Weights of a small transformer language model.
Architecture: gated attention, value embeddings.
Training: a variant of Muon for these matrices, 125M tokens, 8417 steps.
Each number is 500 + 40 x the weight over the matrix's rms, rounded and kept within 0 to 999. Layers, rows and columns count from 0. Numbers have three digits each.

# up: layer 4 MLP up, 640x160, rms 0.178, rows 622-639, columns 0-159
# down: layer 4 MLP down (transposed), 640x160, rms 0.0871, rows 622-639, columns 0-159
up622:537489474520427497451520399527494497561431531525529431526465599631434472538581490507485406499496439508442554473359479520535512509591478509479476576493595493570421548495462495513425504530440526455466486483483507487545509515477341497529504566540552464459513471541579420531437466503367512454465458539493496579486433440504523501506479534474372446544493583459522492463613403544588503435527492414456540444462562520490448470596545497534559483533575480603489493539468464423698559600396471
down622:482485481439502642512616495472451503502438549512442484539516462450557456475572481485381501503540528443442467498556441547528552519577501426479489488536532519513467467452469489468463456504554497447423630529541526531557520485471558484486459447570571589544479447484423425556429520565486529562437555507453442457591498499407346484428497513497495471580496510475527568475483595511391542583500559519480565549580482456441428586449461527561463591483468442476531499562536490472433482606456541
up623:506496525498491504483505504503512486495484496500511495507503498499505478508491496493500482475483499493490496496496496504512492506494515513505497494514506483508494503478500501483504510499504499496511516521520507506503511517513495508498508495521503482495482496498511509486497494508485492490497497506493499502498493495515492517506506501499501505486497472506497491486505495480476484508485502501509498490492505493505515507507500500481507491499496501488509502503498468517498482495502483
down623:518517506503525514493493492492500504488481489492519510504499496500507492507495507497507493477503497496486490486500495500496505501522488498497497473499505508494497500482521506477488510493507508476488514504504504504488494498491502502499508497491504496514496500480505485504498506505506488497529482498493501515523501494504488504512495501506507503489515485496502501497492509495506485491503497504497509502494496499491500487506492496495507518482494503510509490495512494490503497504503481
up624:414432452439465467487405503389542544521461450411576555455452425530511571511432450421555539454505502512448547553545530431568473566464519505516421458408531513486477492549460553426414494483468539480508416543441526543452494552535536527444493511509445443562485567516569499490388472490517455625455615482486509490421613511481549534490513609460534527512515571497391548510558444449467424499537461499468491539471469506524523474569483570461512466440483521428540485523576514496405539476496502
down624:439542448547497541506504457519513511562523525500490512431464447473510523600416492486358519517532483494507478497522428494473471556513474499506529523489545520503325499572553505509489470447500420485500488516452466456451559583392581505494592555454455504504436596478540532523500509477510494567572513448429483435456578446458494489508436537527422451399526538507519480451536457476504519556512532480443488551448554550467513446526423448590532434531562437476446529502500432514606562493531522
up625:514449464501566511491533486456490540484509488492473475534483528558523518546500503553501514477481493528549508499530521518514461562489509487512514513450526498525501462483504522492500518532520499537486490476496476518475500513533501494478487537511501474509495491540519490551500534503516469492476526488512499558490519488534466522492517468510451501466463513492516509527515516517489465498491520503501465456444527513517468516491520511483469510506527493481482473481478514525525532469499508
down625:481531491503454521546453494505510529502526513500518477521512495492515503532537484509558492515484547513524553423503536486518503510524529506509505488505496494490531526509494531494502527485467511502472494478511486523541506549499538525480549492510528549474494498501522507509520518487487501486504528510477512503496493503522530502476482555512499494570487498464454495513476511484512518514505572479507454464536515487529478502466529475495498518491498525459518485472493505536513483511507472
up626:503514503498488512475492493507479491479493505491498487506505502514505488500497515493494498510503494512505497483496516497517495516492505515499503503493510493491495503500495497498498496504487532504519516490518495503511516499499503500514506505501509505506503507495498483497490504493506519502499507497500500517508490495507502511504509497503497497493499503489502510492492503507512512496495492500510504497491509494496500509486491504502489500482490502489506492487485502503510500488492515
down626:481499497493490505496496511505491503502492495493518493513498496501494500498494511496509497509504500492490495506507505510494497506500497497493500481509478498502506493502505495485500507506482518503504509503505495512506505503486519501509498511497499505499499503492510492509495506507495510500504496492505510486508496500498502506504508492516493500506486502499501505478501509498516489491512494509503496492497514492499503507480507484494506496493491484491501513499495502497504506480513495
up627:538505500484516404531490575459471517550511521471550476540428554582568440496539481507454489563542534543503502545581538464573460505484477496410443503482497484433394523532521545530473453461466510486579522519521517518584486510480428513555448502553509552485467457473525479446471462534558413478413480462413439513491471440538486506490480580472449412510505515458501471504426494570543491504450535526492487477449409435443505562543519553506514519476472529510496541414480478502491460402524558
down627:475472457441518574500431571545478554552478523524407465515512388490410469549452514510510499414492512484627575535503482529399454448520499484525596521599529495456485455496477500523429481458459481501511482521516477576487526461423498485486451483540496471537431465373520427481502445458482556504534502483419423414490408482596444500462519491518458492531519479470514472535624492468443474451474616520478501472441551560535501544538514480525519518521393514473568511480569475458573496486544533
up628:533456497452553515579562549475544509439534532506470519521498543519412578535445504477496449504526514559451482554507505441424539491547444394365492534490490556523506510440562515487564390523465557479528481428533504421546475557468473537498510495599503566522546460527499452419538435493508476524480610483470524537465558526438479452473523459533585428546561483498539564528440570578498545535445447429486487504364486515515518533499556510440490523526587540513427523568454412474435522483485451
down628:535485436518499495554479512555421552545526472467477482566477484469440504403467482503523471509473470460485538426504471520427522508576523348455454448575438523484478511455411544494436466510490542506390489476583512562495474619433480445494461399531510660528505423492474574566527436457479479492560521444472485540468431491451504506407514461449465437489589476446426484460501500471482504562522551439546468534517488465513583484534501484509512553498517524508492465499509470446579507501586531
up629:486464511575518501540634533364479429508544495528510488415499493416435475465585523454573577444424588471546500388565469482536539507489497400448479498437424544418468524408545555461535509512538591534471433472418487597428478447536599537479481521486529509513544559475462541500490490522452475518504465493453530473434517517426516564461537553514530500534423518482489465535470439530528407513560519447528481549530478525486449504552441524414534563472501544539475530620544510478505449485540496
down629:526575542457501559443505497418473541510504475507507457506548502484558490518457501428449480559480452480414552488599438584504436510524545468503516517507532450560511490500453470532489512537540563453412478425476484563498562432509497476492626454540577530517447524608461494432416530508502590537570428460463472516553585479463477454485559481504531558534559441491470521441502615440499502522454441567559496422377522515470454494498526478388612500530553505484549384490523531426503507567554557
up630:512484455500512511499508504479514526519522511503523509490483474483515492506505531509534479560490486501517563418529470449489502494434518548484466535497478527481510514480531493492530500414522560488530482516486456504499528489478491454476523501511471465506501486454557486515498426536552487502489504478461506465474446523484483523510585504477561503533531511486489512466443500499463473455540494465501514499514527491491498534489473480470505477536594490450494533506488488537499465498557528
down630:489489485484490484535515552454500577495504547477565473499481477534545510467428533496461554490480500471458545472560529503466489542534554532486522533496490535469535499458517526502505490519523549477447500497516470504510511465499465487505492490461511464492515529497477521502555491534478462510486481471489496502503517521497464485461477493578466502458510517493484535481478438557468469528519468489466487501490544545500512475523466451510504493477552536478517539491503526488498473507487494
up631:380516400560498495476482511492496491444454510493560526451518529538457557411524551495486489538536495534536441450506495543506451474498490568537470422497537563520468482519504514500532491462483499476490414520508426553479506516495549577488474464544543464460513523514394448417431452557452440553489593429496516485461491469530519435519510436509509490435522487551430493527496507531509493511518562558562531479435477443494531519520501481486485479451490416563413543487460461494490497528543499
down631:545441482442436407493522467518521503485495494531495501486445546504464644466536466463559510458470464440482473552510520552521480475529484514519519432501535533499456502473479541394492443513465493555570465471451538470454474529467540426517519518522436546512454434609470475496450484470443516465525571484555558439493487460372495500474446474546464531448462439447485516462595469515523457525515525542568518510465602481434559452458531428522401540442555489470433563490481540516451496505594598
up632:481536508488541485529565473554445507488499512589535512567532460494450478534509500539501489497540426499456469523447499533520559493574467439531453519436531413545514516440474482577490468474568457525531484569502433471473421388492492553447549477438489499414529505459487444466493512485497539451503465453515496567560479453532489445563428516437534380506502489459548454505470545472479473567438559524542469453485488518506484491536486553503589513525494490461380492496419509490527462517500572
down632:567432494474464461504522488483609527487446579381466514457511524420508503513494449486590501505537492467405518476440490446389439500470438492453505465540442499470475440523505502433521474486486424530513472509503500508467452566443584478511523567497587535563535496440535579493526529498526494513410485484511601386398505468499453581473507480568487479562547495465557446500589490486525525550514467452448457439587583516518550454508443458512520484541456503498513516455554532529444501560583566
up633:623501585439549462513465519494520453504458500522392485488470595435471607448461581469476517508488520528471453503564550544473494539526570533449499484555531474542558465471452579472553430504551435597471474539531501495468490519479566539487567593488564420471474477384458517462517459581447432464544518598514478537481504518558465565545427527445454468476473546442474528463483507454514518537437528486486526570465508525541488543539480524509569519553501522496570523423459446462516453406440520
down633:413463472517456512487493524436444485426502470479595523542490464570636509444474483501528497415490437491396445529541562463452431561534478499508513479405454487525574572485509472480444493491476564470480544525523381488410472491504476526488428491472574528503479434538498457555428456480497484462454459405507446497448505427474492538473547395526514541395497500489452565450448520530508522528522477481444501490410531498527459484544574564549393484521468500545561505468574478485508576375449527
up634:495559464518520509516500480473479489480451513487500472519479510501486494474509516457430500508516537522478493476494476482519485507502489545511504492506504506505505500512489489492521500532507475500492510498525518515503497502504489495496489513480515517507474524487486529532505510534518491473539522492515512508489475491539508538509447503506547501534475507501527509509475524498507476501482487498479510515502515486494468487470524471500489510474497540461520507498503502510505498520503461
down634:510448548492511470474484501486501525495502509522513478492470495505481489479526504501466542510486508495520483510511485495510507508491512523498499516523479498508521490494518542505481504487502483492518515490511500498508498515491506511520491503479500499494477507479482526527467518464514494508489493492513464510487496513516490489513506496518488495504513517498511475515454539509498525506491514532491518495511504494507513494504505490505505488521486508509504490494490498491491519480512530
up635:540477499515533483525556464492502511550482572533501497481467503561554473486524523447458534508506493501509493504506533534521498507493468470489481525504479445497494507504484526481495478548536525515542539560507494491465481530487503487490486524520538433513456489497489507463521479510462432436497559451463556534504485522520481468531463398478519500492501557452513448502505488537527472473442449515577504468474555539467501530496543528439475494484469499487556523560541510503514506505490533
down635:511517469461496619535511531493478501483504556492496503575480509563540544494466512543498500542428518527433444484484494528509437581508512500481555423510493506549500502479488524506421521482467549458505529498493500552530576479518540476530480517527529428524452495458470437469506445475498506482586473472422491527507492520492497544462524502535493476526482500477506519538517515493501513456527527486451498513520526503458502499498463495492453496479510482511489478489522459459550522519439527
up636:588510508562534471526527564463542518490556435479534485486522476465463494488490429516470529521647488459512460560502521523504498479492393550455559420474441508454608562489531513404486468427532613538422506528561481503524581435621510636490485511602501461447498476513516523478596465400572452462566509569479562457405511527565579529508396488550453516527452556439446508532436464529533482565488513536547490455496478462489541530591600549570476467479538562570493495441465561510414474595457465
down636:571632447465489628595498460586468437473435560544455458576476426501541383481467572520563449438556409463445535517494451577527448534496503479485459480523468445456522476446411587499629482532481451451418540410572518477507539437573533501508522447633528535471574441594538537491487512427567496524481436484500568581442650566532463506511432508559514488450595512487527456486420567468512495589519438420538469515468555476466389440473534508481514483468495470522566444468456426526416498459552548
up637:475536503521553455572509556492550446491470511614563467521491482644503479411480483510480525460516480479519534544467438556482517452536576578469549500541477433457510511483558443508504445513397554362519459468475573536536443499468418571470526479581529560419512504404491491598493475444515488439546546510459552455652513456525498397492508518467525517460547470602381489475410555527425527481431618481540609495492455345496404532440513517505556443513523454480513484454449511501594574436447443
down637:496477480492531405503557488505486443515481472427509490472555376499377579429585477489535476535534365540447542496434572522561520557451501414500510538479519511454511518513549441537528550517542499433498456422502608439437505547515443441470394561523552507498523506474467517538437542544515504523532501462444545465447521488417502453487563462519542484517410462513499619436372576390471580460502525467475605533469603553532465509446507539548539516505445529561576495453414465616642465455505529
up638:507504512510498499499511500511501499499517501504500507498497502502503494502492488501492494510505515506490498494498508504494484502490495501501485506518506487507499490490508507490505506502498495487502495501503503494489506516505511493499488498501497494497508509489503500506505498505496501507501487493506497508488504491500488497498498496499490497515496489501487500501509489499508504484494489513505495497507505505494511488521495479490499495497498502512504492501500500492500499499511493
down638:507500506506479502509507505488498484507495494494506499515498500500504499497506497503500499497512505502507508513499497504500512497499503510500500501498492499492494500488500497508493495502498500501497510490512491488494493487500504494502496493501508509499496493497508492493501516501498504490502503498513503490501510499497508503501487493500493505500490501499507495491501514497500501490504499489500495501490511487499521504505499500495514498496502505490504506495501496501483499502502502
up639:502388552433436475545410429471563494463531568491541530444485431550530578534580511478525548579525534477469501446387620530495495429452436457431566548526485603526455555428512525459491547565529485505433478510473472547397509459527445477446491570468523502497482498470498576588470445530475459552488581491473486479572485484513570484493550466555492440416557576531423467584466537513586570479548484500496472468490368503480456473508534479563497430477340500546527515486469554518432436444438544
down639:528545550435529461437545612490496494448516382408475522555528550602478528425521483513549468540512422545509514485589488523503480475459486538440550424460528464522529522485467563559559430528465392537457521488494535482500472580481480454487538468574554455528520466456588471555393611575488457448527536525434484553538519478442432560439497572656497530492499475598540503422580527459324458458521486420499480567502473538403510423431564480436493524470492461507530427525542468561378473544534521